config = dict(
    num_attention_heads=4,
    num_key_value_heads=4,
    intermediate_size=768,
    norm='layernorm',
    positions='rope',
    learning_rate=0.0112,
    lr_mult_down=2.0,
    batch_tokens=[32768, 65536, 98304],
)
Each number is 500 + 25 x the weight over its row's rms, rounded and kept within 0 to 999. Layers, rows and columns count from 0. Numbers have three digits each. The size before them is the row's rms in percent of the matrix's.

# up: layer 5 MLP up, 768x192, rms 0.22, rows 755-767, columns 144-191
# down: layer 5 MLP down (transposed), 768x192, rms 0.216, rows 755-767, columns 144-191
up755 100:497491529474496448492525490533490477540510502509481499505503509499481503498513483479519476501520538485519496520489542469503504492529547502490450
down755 097:546504504491494480517509549513517487458494492484520486497509502505511526452504559473496523498489486493504520526475476468485454517472496491509518
up756 105:485503473487498490474466507454520489501517522528489547487494484510524488492470501438503471537521521472469480540493487559521489479514493520497483
down756 095:511490508499553513523500482498502505534477510445509479552481488488515520508503515483511508499545503499505507535508478533493524533499558467515531
up757 095:457481524433517551476539482513516445536534491467473523459499479506469495487520497487546505500503474471508504563494503478491531493491496505508518
down757 104:510488506478528519491493498475500480532541486476481484511532489499491476518537521463511517489514472517488498457500478498500515526479528529520511
up758 116:527466525457471515515478505482529545499547535504551448498509452489531504512470516506462529512530533526473488521545525493511529470522484539529490
down758 111:541512517470530477530505453503480528517474458517545488502506499529483501483477520463504534474525526480478508486514502471472476535467501509501455
up759 097:511536481495521462496492430507464491527494501489466487499492527533487493510524509524462478499526488499544495516494475490515502522514501515483457
down759 098:459481504506520477502507510511496499457502514519506458522534475543476507474461519469516509492469494561521525531456450478492468503506524537498472
up760 098:472494515546473534506523476525466536483466511491508489470444507496479533489510537514510523552457465511549441494487495495479513493519468486493505
down760 099:502533480510552495502517493496487491501482493458500503509526500501501538533491560523528495498511557513486523492449552493475498518536531488470523
up761 107:491501510493495510475503481457559490509537563490521477506529479477469512509495509529485548523483478515517479512537488444497472475531512488482502
down761 099:485467510510483510506489495487462448509499495465495555491509525500520491529503498465507482519464514471498527506532460532460466521499463465503508
up762 101:491524522554488543539503502473503509496485460466535494496505505468526486519523525490517532492496492489474514491531474484486500522508446490512537
down762 104:499499500516530479490483518505511482514471505461478500498455500531498483504518555476500511477484507456480481498441544538467582531506512476477456
up763 110:496478513498516462471532475503505498491504508537533471486489496477483501506468572497485460490496507523491530555499459462512505487472515482469501
down763 105:510472464529486509527494477503512501469478531501454501417530527532543505494507475452547504529540462489499526520481508509562484510518480490495526
up764 096:523491509494464461442532507511491477488487496508501491528513493463519461498497499510514505496512461491502563509529503496533445526481482467494546
down764 101:510515509503493524475543537474475483536550482528464492479500573502484489500500475529460493505506504502494555508508510491474491489522485549456543
up765 096:478504507547480489542510461518502505461487505479451505512456486499512512454477515484512502512520465520524479515512532471480523462545441500494546
down765 092:533474524546489481499515473533451500505513573503501494490553501504511491558469486529504507481504507487480525529477496517527461501488489446486531
up766 105:493485516557478498491528480501553488505494563477466518487492532470538511500489523506545467528510487501501504469519475466493517493487482486483494
down766 105:533533508494538531475541464479474474446466498478489499485511501460498482461497519510558472469515478511481489504534558479486466471493507483492444
up767 120:530529513492487528475461534517504472489502493441547483533488493510523473488480559490491524532457468476499480515462463473494502520479501494489558
down767 109:446536574469450498489502458479512486501488531547521509484536485484487501481492499523470516507516508504511488473518550515483492492481510511525541